Part of a small language model's weights: 464M tokens, 7082 steps.
Each number is 50 + 15 x the weight over its row's rms, rounded and kept within 0 to 99. Layers, rows and columns count from 0. The size before them is the row's rms in percent of the matrix's.

# up: layer 6 MLP up, 768x192, rms 0.0918, rows 159-176, columns 0-191
# down: layer 6 MLP down (transposed), 768x192, rms 0.0544, rows 159-176, columns 0-191
up159 108:83 48 60 54 48 47 51 53 38 04 47 50 44 55 45 42 50 69 46 79 59 36 53 38 50 24 65 88 56 49 47 22 51 36 39 81 54 75 26 32 64 50 68 58 70 63 16 59 34 18 60 63 56 54 50 44 42 69 56 33 33 31 40 70 61 48 26 40 37 28 68 53 25 68 39 27 35 37 56 59 48 58 12 60 38 63 58 58 67 51 54 05 54 45 63 22 57 57 43 58 41 27 54 33 53 52 39 37 43 57 43 72 49 38 55 32 41 36 44 76 41 48 65 74 46 53 34 56 71 38 55 20 61 60 26 58 34 76 48 48 36 68 44 42 57 53 20 65 40 39 62 49 65 59 53 52 36 56 46 55 61 55 52 75 62 41 37 28 55 65 31 48 44 53 68 57 70 21 42 48 17 42 57 44 54 34 52 59 60 40 50 48
down159 113:67 46 36 29 49 54 62 27 35 35 64 57 63 55 42 40 39 38 39 46 57 47 76 66 60 43 57 78 71 51 65 49 41 42 45 38 42 44 58 41 43 58 72 48 31 49 16 39 50 16 45 67 54 54 31 29 50 81 52 53 40 34 66 60 70 61 64 35 81 59 64 63 86 59 58 52 46 62 72 27 43 46 45 29 59 77 33 51 56 38 36 46 45 48 72 34 62 50 48 29 65 57 57 59 50 44 26 84 43 40 45 37 59 57 48 40 68 33 23 84 39 64 45 50 76 40 47 75 49 44 19 39 28 87 73 39 71 30 57 52 67 47 66 38 60 73 55 45 57 61 35 48 41 33 16 40 47 48 41 53 20 60 52 51 59 58 65 83 41 58 51 34 45 47 58 41 59 02 67 58 29 38 49 57 40 38 44 24 55 55 51 51
up160 094:46 51 42 31 38 56 32 64 64 40 56 44 63 60 45 57 73 68 26 52 65 65 49 66 60 49 43 64 42 75 50 69 60 14 61 44 71 69 64 26 30 49 56 40 56 72 41 42 14 45 68 70 65 44 48 47 51 34 69 26 39 50 47 74 65 33 44 73 46 42 51 57 61 47 25 34 57 58 51 73 28 62 48 64 55 61 52 53 50 40 70 46 44 67 63 72 56 38 26 54 80 51 47 68 43 46 57 55 77 70 56 65 50 73 55 55 59 47 61 77 76 63 62 75 47 36 51 52 28 35 62 50 44 26 50 34 44 36 75 19 30 46 28 24 61 49 22 87 76 79 71 46 50 52 23 44 51 51 26 34 16 26 45 37 64 54 38 23 57 58 31 52 41 51 21 49 38 43 24 48 57 43 60 39 60 49 38 55 50 65 53 57
down160 097:59 39 81 51 70 46 54 40 85 72 44 56 30 43 67 73 42 50 44 73 39 45 73 40 40 47 31 57 90 38 63 29 59 68 47 70 17 33 39 39 45 32 43 75 38 59 72 50 46 23 73 45 74 24 74 66 56 63 26 77 55 59 70 47 38 44 43 53 56 46 53 49 34 30 80 46 53 43 54 38 58 40 48 39 48 36 32 38 49 48 67 67 41 41 36 49 52 49 45 49 16 43 74 49 41 43 39 72 60 66 38 69 50 22 42 43 25 21 33 30 73 50 68 68 10 48 55 28 61 65 57 42 40 51 10 55 44 49 48 83 66 57 71 61 39 49 57 41 37 59 51 60 66 54 46 43 42 36 38 51 50 43 49 45 36 40 72 80 44 38 66 47 39 41 78 55 50 51 65 65 55 46 32 47 67 45 34 61 40 49 44 72
up161 107:53 24 74 64 31 65 66 76 77 53 55 52 61 64 57 57 43 47 40 43 75 53 54 48 62 30 79 78 28 53 57 55 33 46 44 76 27 48 33 66 51 15 48 34 27 63 45 75 59 51 38 41 42 47 37 50 47 56 61 59 41 36 65 19 45 78 33 38 56 47 47 26 49 61 26 37 67 60 70 65 50 61 57 72 61 45 56 69 48 59 55 37 23 72 43 57 30 28 40 55 30 69 50 43 72 60 75 27 59 44 26 59 63 72 73 46 51 64 44 53 50 62 61 45 66 44 38 61 17 71 25 59 34 52 47 38 54 30 67 37 47 26 42 54 27 70 38 56 55 40 61 56 31 54 48 23 58 33 30 46 74 55 26 52 55 31 53 40 50 42 51 67 43 56 32 63 58 55 77 25 13 52 61 70 55 69 40 32 75 51 55 31
down161 103:16 35 65 32 34 41 65 42 21 37 66 37 51 47 29 34 35 39 63 19 35 64 66 56 61 57 49 15 31 49 51 55 54 43 50 36 66 33 77 54 54 56 64 65 36 62 38 58 60 64 52 65 16 62 55 46 38 30 41 66 70 27 58 55 68 43 59 26 31 68 44 51 55 89 55 24 55 46 29 47 47 51 32 58 56 52 28 74 75 60 70 32 52 66 33 49 37 48 64 43 33 53 42 68 48 43 52 54 48 68 06 56 62 54 44 48 39 57 65 58 35 56 46 64 34 32 55 45 29 58 97 57 46 57 38 54 58 56 60 46 48 26 46 64 52 60 60 25 52 69 51 62 65 53 37 55 58 70 47 51 41 56 41 81 29 60 69 66 41 53 58 33 36 21 61 60 51 64 69 58 40 42 24 79 70 35 72 37 72 27 39 54
up162 086:46 47 30 76 45 33 72 57 24 44 30 77 63 54 49 50 47 59 64 46 75 44 36 37 64 35 42 50 40 25 61 29 37 32 30 72 19 71 35 58 37 41 74 52 80 59 54 16 36 54 35 32 74 41 15 32 47 42 56 80 66 72 42 69 59 47 45 54 68 46 23 55 41 55 53 38 57 50 70 72 40 89 81 62 50 59 58 32 44 26 33 25 33 66 59 85 45 68 66 31 55 71 40 33 39 62 71 34 78 62 49 45 72 49 47 49 29 62 69 62 35 85 42 54 61 34 45 47 53 51 58 46 40 29 64 54 70 49 44 56 62 36 61 50 29 53 62 38 35 53 33 48 58 49 53 74 55 76 57 39 45 53 36 52 59 53 61 44 55 59 31 54 46 44 31 37 39 45 55 59 27 50 54 47 51 71 41 51 22 69 54 48
down162 095:47 51 47 55 49 69 77 68 61 34 51 42 67 65 59 45 48 56 69 37 66 51 45 64 39 37 49 71 52 71 54 63 59 64 53 51 24 48 48 82 59 55 60 43 17 26 49 38 42 50 11 64 52 63 67 21 65 49 62 59 77 59 46 27 33 35 52 35 40 58 59 60 62 58 57 39 33 49 47 48 33 38 50 33 15 54 44 47 34 85 38 33 68 63 63 26 57 54 43 44 46 59 24 29 67 50 65 42 36 59 26 44 42 70 29 74 68 07 11 47 57 46 46 74 60 51 31 48 78 41 39 44 43 64 68 71 49 48 46 65 35 57 42 71 60 33 32 46 70 33 51 67 41 50 38 52 32 60 29 32 55 64 63 57 55 79 65 45 55 51 66 74 74 35 59 50 40 51 21 59 66 41 18 59 62 65 28 37 49 45 58 62
up163 104:62 41 40 51 37 34 48 34 54 38 43 49 26 66 50 36 41 37 31 43 29 34 43 49 68 42 33 76 69 47 55 25 52 54 47 36 47 32 67 72 30 57 68 48 78 41 37 43 48 39 52 54 60 54 38 70 59 58 64 53 40 76 37 40 67 46 34 61 53 45 91 59 56 65 60 68 71 44 36 70 42 41 66 57 60 59 51 45 37 45 32 39 59 49 43 45 64 63 28 69 38 81 44 66 58 83 26 28 33 33 27 37 71 76 59 52 45 36 59 85 50 50 83 45 20 46 80 43 58 46 44 74 20 57 61 60 41 44 29 31 63 38 45 39 36 43 48 65 22 53 68 55 62 33 70 55 49 81 53 37 75 36 44 75 54 22 24 34 25 60 42 58 50 36 55 24 57 48 30 24 36 46 67 57 50 48 63 71 39 43 42 56
down163 102:53 33 19 35 60 25 31 50 77 52 41 73 44 13 38 39 33 59 43 70 15 41 81 67 49 63 67 79 52 49 55 53 56 22 41 47 56 52 56 34 75 36 45 16 60 37 50 39 69 47 33 46 39 64 46 61 88 49 74 55 33 63 67 70 38 76 45 37 57 54 65 44 46 44 48 34 34 54 31 29 61 50 43 53 29 39 58 67 70 41 73 38 48 32 58 75 95 41 49 47 74 65 34 54 36 79 37 53 55 66 36 61 42 46 59 32 70 56 48 49 70 58 57 31 50 56 40 33 37 39 35 52 28 37 62 34 61 52 48 46 42 70 51 44 42 48 46 64 57 23 33 40 52 65 52 43 32 61 46 61 70 71 61 34 33 74 60 61 47 43 48 42 55 70 37 60 71 76 59 24 54 45 27 50 62 54 58 63 41 22 32 60
up164 082:56 40 79 39 76 51 54 34 56 58 54 64 18 65 40 65 29 31 67 22 69 47 60 66 45 49 60 66 58 46 29 44 45 39 58 56 51 51 70 40 50 63 75 42 39 58 33 55 29 67 78 40 69 48 64 75 76 49 46 43 35 41 42 48 34 42 43 69 66 49 44 60 37 46 60 74 53 42 54 34 49 43 56 66 86 48 50 78 39 56 42 56 67 34 59 54 66 34 35 36 32 63 79 50 20 28 36 36 42 56 26 28 19 32 34 62 28 48 59 47 24 32 66 63 62 52 28 38 45 71 54 48 35 37 75 56 49 38 40 47 81 22 75 59 73 50 58 40 13 74 38 72 43 43 58 48 50 75 51 63 54 61 32 56 67 57 55 37 54 29 68 45 61 50 75 28 41 53 43 37 58 66 62 46 59 52 39 51 77 42 84 47
down164 060:26 41 85 67 51 37 41 70 41 42 11 60 23 48 34 67 61 61 66 40 52 62 35 66 71 25 49 40 50 51 59 58 59 46 62 49 77 56 52 44 44 35 77 74 36 41 54 33 36 38 65 53 26 39 49 51 47 75 19 76 60 56 49 56 50 29 52 34 34 49 56 50 44 57 86 53 68 41 57 50 53 65 45 63 56 55 51 43 17 44 51 46 44 43 64 64 51 61 41 64 50 52 62 43 62 27 30 56 64 36 47 43 31 56 24 47 78 51 54 41 34 81 38 16 52 45 32 72 32 49 61 41 58 43 50 63 53 32 46 73 47 30 30 68 30 32 26 38 62 52 41 53 32 48 41 58 65 38 53 83 71 74 35 40 56 72 55 59 42 62 43 37 57 39 52 36 35 34 54 99 42 76 29 73 39 44 36 57 55 37 72 56
up165 108:60 42 32 55 60 59 60 61 85 23 51 76 28 70 51 32 30 32 72 36 45 49 63 72 47 37 61 19 57 48 60 29 67 25 63 47 81 67 46 39 50 43 60 74 66 53 37 76 21 51 53 74 26 60 88 38 58 51 59 65 65 44 30 32 52 33 46 37 54 59 39 62 64 53 67 40 44 54 17 40 57 43 52 56 39 61 22 57 59 46 18 51 46 68 50 35 28 64 59 53 52 65 15 29 21 24 37 41 61 63 38 65 50 58 54 25 48 54 33 70 57 56 41 43 65 59 27 53 68 44 24 39 63 38 37 63 47 53 40 54 51 65 40 31 39 23 28 56 26 50 49 42 57 50 41 40 46 69 56 36 57 50 43 57 59 53 30 63 64 74 45 48 64 37 53 74 53 60 58 37 43 66 21 33 44 49 78 65 37 63 22 66
down165 109:58 47 31 87 57 39 52 33 28 50 51 51 31 71 73 50 64 69 44 49 75 75 70 70 44 42 58 39 74 28 46 42 49 33 27 54 44 59 65 55 46 74 25 44 68 45 70 39 53 39 46 48 41 67 32 44 44 63 61 65 52 78 69 53 38 52 44 61 45 72 58 46 33 60 54 49 78 44 60 29 62 49 62 56 42 50 34 50 54 54 00 64 32 42 54 67 68 27 36 65 50 43 48 30 27 25 46 59 57 59 56 37 15 40 38 66 22 57 85 34 43 35 44 52 51 33 37 45 44 58 46 60 20 13 42 75 62 33 44 42 39 54 59 57 51 57 50 26 76 60 52 62 42 50 69 54 72 55 74 39 57 39 43 58 57 26 56 30 33 46 77 70 38 51 54 73 62 41 61 71 80 21 52 64 46 57 50 58 44 47 24 50
up166 098:65 44 40 66 64 55 45 16 28 27 70 50 72 44 78 33 75 58 36 56 39 67 29 60 69 65 42 62 31 36 31 39 42 35 17 50 72 41 38 50 51 29 72 41 46 26 42 65 47 52 38 43 47 59 37 39 46 53 66 40 36 58 42 63 64 50 37 46 85 15 43 40 74 57 46 40 42 34 47 51 42 71 35 26 57 51 57 57 37 46 60 52 39 45 82 35 69 55 51 70 54 66 70 77 47 53 57 67 25 68 48 62 50 90 28 95 39 50 38 68 41 52 56 32 15 50 62 54 36 47 49 61 22 39 80 35 50 46 58 50 33 56 28 26 30 58 69 31 49 66 54 55 68 53 61 65 64 29 47 55 50 70 37 50 33 63 40 59 28 45 47 50 38 40 27 45 48 47 55 39 41 56 36 56 25 42 67 32 26 55 60 46
down166 108:56 29 71 37 50 66 42 35 58 50 18 35 33 65 38 49 40 46 34 46 69 57 42 81 50 65 68 48 63 31 45 26 39 61 36 30 57 56 45 67 34 44 43 43 89 39 36 46 40 49 42 59 55 54 46 48 70 64 30 69 38 65 77 28 68 31 37 30 36 58 61 52 37 42 69 66 63 67 66 67 77 49 53 45 24 44 38 49 58 54 61 54 48 37 45 45 50 39 38 34 67 51 48 32 48 63 57 62 35 50 33 84 45 15 58 20 40 61 73 45 80 37 62 68 60 60 55 27 66 69 45 58 24 28 53 60 49 34 60 69 46 52 64 43 79 39 40 42 34 63 50 37 32 64 76 58 58 66 64 17 55 29 29 52 16 68 54 64 20 73 64 74 53 52 74 42 39 46 27 41 44 42 32 55 50 51 71 54 39 60 47 72
up167 090:90 46 61 33 44 46 60 34 53 72 70 41 89 74 53 06 53 40 43 70 48 44 53 48 58 38 73 69 50 18 53 38 23 40 52 71 65 30 76 46 23 43 45 93 40 78 49 35 50 63 63 41 26 57 64 40 49 46 25 30 72 57 33 45 55 23 51 67 45 75 45 51 48 57 68 53 53 50 35 59 55 79 25 55 61 43 39 78 53 45 50 41 45 50 47 45 26 68 43 62 62 67 34 47 78 33 57 68 78 42 12 58 27 37 25 59 50 33 39 76 45 47 47 43 84 52 51 60 72 44 50 64 38 45 39 58 44 39 51 41 68 51 68 45 59 44 68 51 40 41 26 57 36 42 60 59 58 46 62 41 44 70 40 37 52 21 43 56 44 55 55 58 74 64 27 47 55 49 38 59 52 41 53 49 30 49 66 43 65 39 50 63
down167 084:62 57 48 56 49 53 19 22 44 51 35 51 43 59 57 60 43 53 45 75 56 63 42 61 63 54 74 66 43 32 62 49 58 65 75 63 59 43 75 18 52 57 46 58 72 46 44 46 57 73 32 42 75 51 41 40 14 64 44 43 45 65 63 47 63 66 43 28 39 67 52 65 40 45 49 47 31 44 56 54 79 58 48 67 58 69 38 30 32 50 29 36 55 56 64 28 42 34 58 55 55 57 49 27 47 76 49 87 56 38 35 51 41 22 32 57 38 73 73 46 43 28 80 35 58 19 32 46 25 72 97 77 62 83 31 28 34 67 38 49 48 56 71 64 29 56 52 49 57 77 51 45 50 70 51 41 40 15 26 56 47 54 25 37 33 41 48 51 35 40 42 31 53 57 50 42 58 50 58 24 61 45 52 29 59 57 53 59 46 32 47 71
up168 102:50 30 51 74 30 49 46 48 73 37 04 59 68 29 37 49 50 55 54 46 61 59 59 71 55 30 41 76 32 77 30 63 41 56 65 28 75 32 46 40 40 35 67 50 24 37 39 57 34 42 59 50 52 76 73 62 49 57 29 25 49 52 50 64 36 54 61 46 64 23 58 34 55 44 35 43 49 33 51 63 58 77 49 23 39 66 64 51 47 38 63 68 62 45 54 18 33 41 47 30 58 83 36 54 49 76 37 45 73 80 57 38 54 77 33 55 19 51 46 30 49 74 53 48 40 50 27 67 33 71 40 35 61 41 38 53 38 67 35 71 57 54 53 51 34 43 30 32 45 57 55 37 32 43 70 61 48 33 32 76 64 62 50 37 52 27 43 40 61 48 28 44 51 49 62 60 51 22 53 36 28 64 46 52 59 37 49 05 41 48 55 28
down168 097:35 47 51 43 58 63 50 42 37 50 11 37 39 68 62 52 58 40 37 52 22 43 73 46 37 31 49 51 68 44 44 36 50 48 58 79 59 41 46 65 59 57 31 68 30 63 58 48 41 51 51 69 33 43 64 50 33 45 68 48 58 71 76 58 37 60 61 78 56 37 67 48 61 82 86 27 40 21 24 48 50 54 53 54 40 61 45 59 35 59 33 29 20 74 53 50 61 53 53 56 37 40 47 56 67 41 30 45 32 52 63 86 22 54 34 53 38 73 74 41 47 30 37 45 50 58 48 68 72 69 57 72 63 50 59 52 55 46 53 43 17 58 34 14 53 26 66 57 56 36 27 75 38 45 37 32 06 35 59 58 58 40 51 51 51 61 60 41 35 49 65 53 26 41 68 78 62 29 44 42 79 51 58 55 62 44 62 41 49 42 84 26
up169 104:38 16 27 63 54 69 39 34 58 39 28 41 40 62 33 55 36 41 51 48 71 34 38 33 52 37 62 32 72 54 42 66 27 63 52 42 48 47 55 63 31 60 78 31 30 61 38 33 33 25 48 39 47 52 47 63 72 70 49 56 64 46 43 52 61 61 42 41 71 73 81 65 42 34 69 67 31 80 58 56 53 42 25 62 33 13 52 56 49 44 58 23 52 56 40 41 54 54 72 50 45 46 31 61 57 37 38 38 69 39 26 61 55 30 36 29 59 79 56 61 71 73 61 40 36 53 53 66 55 30 79 48 62 49 41 61 39 69 44 70 52 76 45 67 55 60 53 61 90 49 52 56 52 55 35 61 43 41 23 48 58 61 45 51 60 36 58 30 44 62 39 24 39 50 59 56 43 49 11 73 29 69 69 49 38 65 59 82 45 11 53 42
down169 102:52 43 29 69 64 28 41 54 79 57 72 57 48 63 49 21 34 37 43 13 88 69 64 62 52 54 50 63 35 76 73 88 42 40 49 46 54 47 48 33 33 36 76 37 46 57 30 56 49 40 43 73 57 45 58 50 57 57 30 54 57 71 49 51 51 17 55 70 61 16 62 35 36 38 45 45 40 69 57 59 35 73 52 57 53 36 45 66 14 38 57 72 64 26 40 55 49 62 44 65 44 54 30 26 47 36 19 45 67 55 38 57 39 38 67 41 43 24 80 51 51 57 41 77 56 47 63 38 56 49 62 39 59 61 63 38 33 43 28 47 66 46 68 70 50 38 56 41 41 60 49 48 64 55 35 54 72 50 61 53 37 25 52 65 56 59 67 49 66 32 90 53 45 45 44 54 69 35 46 56 51 15 63 30 51 60 28 46 40 71 16 38
up170 096:65 66 52 39 73 55 56 58 50 49 55 29 56 15 59 54 43 58 41 17 43 46 72 44 28 80 62 63 32 60 77 63 73 69 59 54 49 58 40 64 17 69 70 35 66 71 44 55 42 50 33 37 25 53 45 29 66 59 50 60 81 54 44 29 61 39 31 33 72 33 29 31 54 67 38 76 81 55 63 40 35 42 60 42 59 31 60 43 43 51 57 38 42 44 58 52 37 65 24 32 45 47 62 93 55 36 37 41 65 36 54 45 58 73 37 46 53 67 44 47 28 71 51 36 65 52 33 64 70 65 54 48 47 44 16 29 54 51 45 49 45 63 68 51 59 53 46 50 44 53 40 67 44 83 54 42 56 28 45 60 38 45 36 41 28 52 48 50 49 52 68 47 85 60 54 62 44 56 51 25 40 46 48 76 70 84 48 77 57 58 26 89
down170 099:45 57 07 48 61 64 38 42 45 15 41 34 70 46 70 56 52 87 51 30 32 62 24 57 99 34 50 64 52 26 29 63 49 59 37 40 51 37 51 66 39 69 65 54 79 61 59 41 53 55 50 33 55 44 54 26 45 54 52 39 68 31 67 70 48 34 43 57 53 53 56 36 49 45 47 35 78 30 28 70 56 50 51 34 46 62 61 42 47 64 54 62 72 56 51 51 69 45 46 47 40 62 40 47 59 81 48 26 40 54 45 55 41 28 51 51 66 60 39 23 41 62 42 45 33 37 55 38 53 74 39 51 26 54 46 54 41 48 68 38 66 55 84 54 35 41 41 58 64 80 63 72 46 41 81 36 53 34 54 52 38 72 61 51 57 02 41 68 45 62 63 53 33 27 39 51 58 26 64 61 40 52 60 64 49 77 29 40 24 43 49 52
up171 101:45 49 26 40 74 24 33 24 36 36 60 35 56 43 55 43 78 49 51 59 63 33 42 28 55 67 68 42 33 52 66 37 55 42 55 52 39 59 45 58 62 92 62 70 42 47 45 49 66 27 45 44 49 44 38 65 58 65 39 76 39 42 42 44 88 51 58 25 42 63 58 37 38 44 31 64 36 42 59 45 13 42 41 26 19 64 30 54 57 29 49 44 43 17 71 42 60 53 61 36 44 41 50 72 56 60 38 51 69 30 30 40 53 62 54 58 49 54 47 48 22 38 53 52 86 54 30 12 43 57 65 58 25 31 58 41 36 70 52 49 35 52 40 73 58 46 56 50 71 26 70 69 75 46 41 33 22 44 67 50 63 39 74 38 64 28 47 65 68 43 51 54 52 38 36 46 68 65 28 46 54 67 36 50 69 74 41 33 22 68 36 64
down171 107:43 34 42 53 44 37 26 15 43 65 20 35 46 49 40 62 80 39 45 41 43 65 37 59 51 63 54 66 52 47 54 85 27 25 49 16 45 53 48 61 50 34 56 78 50 30 61 59 47 47 44 74 72 55 51 46 31 44 25 37 56 47 48 45 45 74 77 51 17 51 42 30 47 20 54 64 50 56 69 52 55 37 57 41 50 73 00 18 56 55 33 81 67 27 62 66 59 51 39 48 50 60 48 66 73 56 34 34 61 70 68 50 69 39 33 82 46 39 43 69 51 68 66 53 57 67 56 36 39 41 27 50 53 41 26 55 60 60 48 65 60 46 61 54 34 64 83 48 48 66 41 51 57 38 59 49 60 54 48 53 53 84 48 38 43 72 42 36 52 60 57 71 42 26 63 56 49 81 31 28 16 47 34 61 33 53 52 59 60 61 41 59
up172 099:26 49 41 40 53 62 50 60 68 38 73 72 47 69 51 19 51 45 55 66 51 58 31 54 51 47 59 35 73 53 48 57 75 48 35 43 46 25 52 20 58 38 49 76 75 71 54 62 71 32 47 43 55 48 65 38 58 62 46 49 58 67 58 67 70 53 57 32 54 51 41 73 59 53 31 58 48 54 75 72 21 15 25 80 63 68 34 47 46 47 46 52 30 56 52 58 31 39 70 83 37 62 58 71 61 57 43 49 40 49 65 40 55 60 61 35 36 38 38 50 43 36 46 54 68 62 45 53 55 36 32 30 56 32 67 60 94 44 27 40 49 78 65 41 59 50 55 77 31 61 51 56 60 59 21 82 17 46 61 44 61 50 49 19 67 38 42 47 63 58 35 62 15 38 50 52 31 33 34 62 30 21 64 52 53 51 36 24 41 21 53 50
down172 105:53 43 38 34 45 31 39 78 65 71 43 49 41 36 36 46 67 45 37 30 39 59 42 30 58 66 61 42 70 56 62 66 56 66 73 44 48 58 44 51 28 37 45 36 24 22 41 63 46 60 07 33 49 40 28 38 48 43 39 58 48 46 54 48 37 72 29 62 59 57 69 57 42 47 54 47 53 54 28 82 37 55 55 41 60 45 60 56 65 36 45 52 73 58 47 19 48 67 88 48 67 25 57 59 56 46 48 49 62 52 64 32 58 47 76 55 27 54 54 73 54 52 63 47 46 49 58 73 00 51 52 27 66 61 57 35 13 55 38 39 29 62 30 97 69 33 66 57 51 65 34 38 52 55 57 34 75 73 56 42 36 64 59 55 54 37 65 46 43 61 57 57 61 66 45 48 64 22 40 61 75 36 28 35 63 41 47 21 63 54 50 44
up173 111:62 26 46 58 62 47 47 40 52 40 69 46 59 54 46 54 60 50 68 36 84 59 49 22 45 71 41 48 28 38 42 61 48 55 24 62 45 49 76 48 24 56 64 39 34 72 60 66 50 39 48 41 82 00 67 53 72 46 61 34 45 49 44 51 44 70 60 43 59 59 72 69 44 46 52 65 53 28 68 57 52 59 39 54 57 54 35 43 36 21 11 54 07 51 48 49 27 54 58 60 52 31 52 56 28 49 32 49 47 43 43 70 40 35 68 28 63 57 41 69 23 56 42 67 56 48 41 68 52 44 36 62 68 42 34 63 44 68 30 59 32 47 45 73 52 60 46 54 42 54 42 55 71 44 54 71 70 61 24 39 82 39 53 26 75 45 25 57 57 43 47 19 47 67 17 37 57 60 46 54 61 35 46 58 58 44 39 28 10 72 30 65
down173 111:54 26 53 46 29 54 31 72 42 61 61 63 53 69 58 88 48 49 64 31 70 49 22 46 18 26 66 27 36 38 59 42 28 73 49 39 48 86 54 57 49 69 65 28 48 27 33 49 13 35 46 49 50 62 55 39 67 23 34 39 69 80 62 53 48 65 53 37 63 73 53 46 51 53 55 38 54 50 44 63 36 47 52 40 54 61 35 43 53 28 29 40 64 61 40 30 31 57 61 74 75 50 57 29 50 76 47 59 39 45 48 63 71 08 44 63 33 36 72 45 56 39 60 55 62 55 41 74 55 52 38 56 59 34 60 44 73 68 76 60 44 52 50 52 55 55 67 34 83 53 47 67 62 50 68 38 57 23 22 45 53 66 42 60 37 23 55 53 67 67 63 57 37 34 40 57 52 63 74 50 48 35 45 53 32 42 40 07 37 66 52 38
up174 106:50 35 57 25 52 48 23 31 51 70 59 83 38 66 33 39 52 31 41 60 65 42 63 56 49 49 38 44 49 05 60 31 59 59 41 54 47 18 72 44 49 37 30 69 63 80 66 68 67 59 40 43 31 45 30 06 60 52 55 62 54 57 53 43 64 51 57 48 75 56 32 63 81 47 66 72 29 51 44 58 65 54 62 46 30 72 60 55 42 58 65 17 49 64 47 64 30 67 41 59 43 49 70 48 71 61 54 44 54 49 40 40 59 57 47 63 42 47 52 36 76 56 52 53 49 55 14 48 44 43 57 60 17 56 37 45 41 46 38 15 55 59 71 51 27 47 80 61 63 52 42 46 43 32 55 74 62 69 59 64 37 37 55 46 67 59 47 51 21 55 42 40 28 85 42 37 53 76 70 49 74 20 42 43 47 63 62 52 35 15 50 50
down174 107:29 37 54 52 36 42 27 69 29 46 26 36 45 57 28 54 67 48 58 30 68 55 36 34 63 35 53 35 28 43 64 12 75 57 59 59 56 53 65 42 36 56 25 58 63 56 61 65 69 47 39 55 57 28 67 47 75 64 58 55 52 59 68 70 26 60 56 63 71 43 39 36 68 56 46 50 54 11 53 51 36 30 45 28 28 09 40 62 74 62 53 57 55 70 51 38 76 23 61 60 62 84 41 58 44 46 51 60 64 30 53 35 26 53 45 64 53 49 35 49 71 43 45 44 57 29 30 49 55 34 58 56 95 33 43 70 44 85 08 43 67 50 38 44 32 40 39 22 43 61 62 62 21 63 45 59 62 32 41 52 54 73 62 53 61 55 37 60 53 68 53 28 49 23 46 57 57 61 54 46 55 63 57 47 50 67 48 44 67 33 58 69
up175 112:56 62 51 58 34 43 62 63 61 48 51 47 36 60 55 44 56 43 48 52 73 50 65 31 57 49 44 52 42 28 40 40 53 53 62 70 64 30 26 32 59 39 54 61 55 46 45 65 42 28 70 72 52 74 92 51 57 73 29 63 52 44 27 28 59 67 44 24 75 64 21 34 38 49 70 48 22 30 57 61 39 41 31 43 51 72 68 35 64 23 26 36 55 44 39 17 30 50 54 41 50 56 69 58 55 57 27 46 59 42 73 33 45 42 52 42 44 51 53 64 35 51 62 33 73 49 63 90 66 64 13 51 38 49 67 23 78 31 71 56 44 55 31 43 43 69 74 47 21 54 72 32 48 84 39 68 38 40 49 68 48 56 47 48 21 61 40 56 54 45 64 45 87 43 72 46 56 34 37 62 54 43 52 49 71 65 77 45 52 35 52 36
down175 111:72 68 71 69 55 60 34 67 51 20 41 47 46 38 48 56 30 29 50 69 24 58 44 30 42 56 34 40 51 43 48 36 42 37 44 67 74 00 66 50 48 68 39 46 57 24 55 47 31 80 53 32 69 86 67 50 24 54 52 38 75 62 31 41 42 66 29 56 61 51 26 62 51 71 51 79 82 45 46 57 43 43 71 65 32 70 61 21 36 70 48 54 62 40 40 77 41 48 31 56 52 38 67 27 42 67 40 57 48 58 44 37 26 30 63 53 41 42 75 15 73 46 52 63 30 51 53 32 55 47 30 44 46 66 46 63 43 53 85 60 47 54 50 36 31 57 50 58 49 36 56 47 46 29 60 46 82 37 36 59 53 76 54 32 64 58 38 60 54 50 60 27 51 45 52 43 48 39 50 41 48 71 47 69 39 40 70 30 72 38 69 38
up176 103:69 23 71 59 50 34 49 57 69 34 31 35 75 46 58 23 38 17 42 51 58 41 48 39 42 65 48 68 40 52 46 72 25 29 52 73 30 68 41 36 59 71 62 33 26 67 42 30 19 74 46 63 40 61 48 34 74 47 60 24 73 38 50 46 29 46 35 69 59 38 79 36 87 33 11 38 47 61 52 69 36 27 58 48 60 48 39 34 33 27 69 44 65 43 58 41 17 32 26 63 40 51 57 64 56 48 46 46 47 74 61 95 63 49 57 46 64 45 57 53 60 57 33 49 49 54 48 23 59 80 68 48 51 61 37 53 41 27 46 48 58 61 63 42 54 36 42 57 73 28 51 59 60 43 35 56 64 45 48 47 31 29 55 47 60 54 55 69 57 63 64 42 66 68 42 73 74 48 39 32 63 45 50 55 53 52 25 49 52 19 47 64
down176 099:51 33 44 39 51 65 70 42 28 52 52 52 29 36 46 62 36 37 64 55 63 62 38 43 59 35 45 59 40 78 55 74 48 56 70 75 50 36 69 50 31 39 84 55 67 50 50 56 37 46 54 48 40 44 52 43 28 41 58 71 50 01 43 57 20 37 52 70 70 56 37 43 48 39 44 47 13 40 69 58 59 58 77 45 57 45 63 20 78 27 51 39 57 79 48 37 50 48 41 36 68 25 49 72 55 59 66 63 58 42 21 54 24 37 60 44 66 37 31 48 50 27 43 56 63 63 54 37 47 55 67 51 06 63 64 68 37 30 42 80 53 46 79 47 55 42 44 36 55 46 66 39 54 44 40 55 78 37 32 25 57 48 45 37 42 51 64 38 46 51 28 65 21 51 37 62 33 39 72 69 74 67 60 47 62 66 64 73 53 52 82 66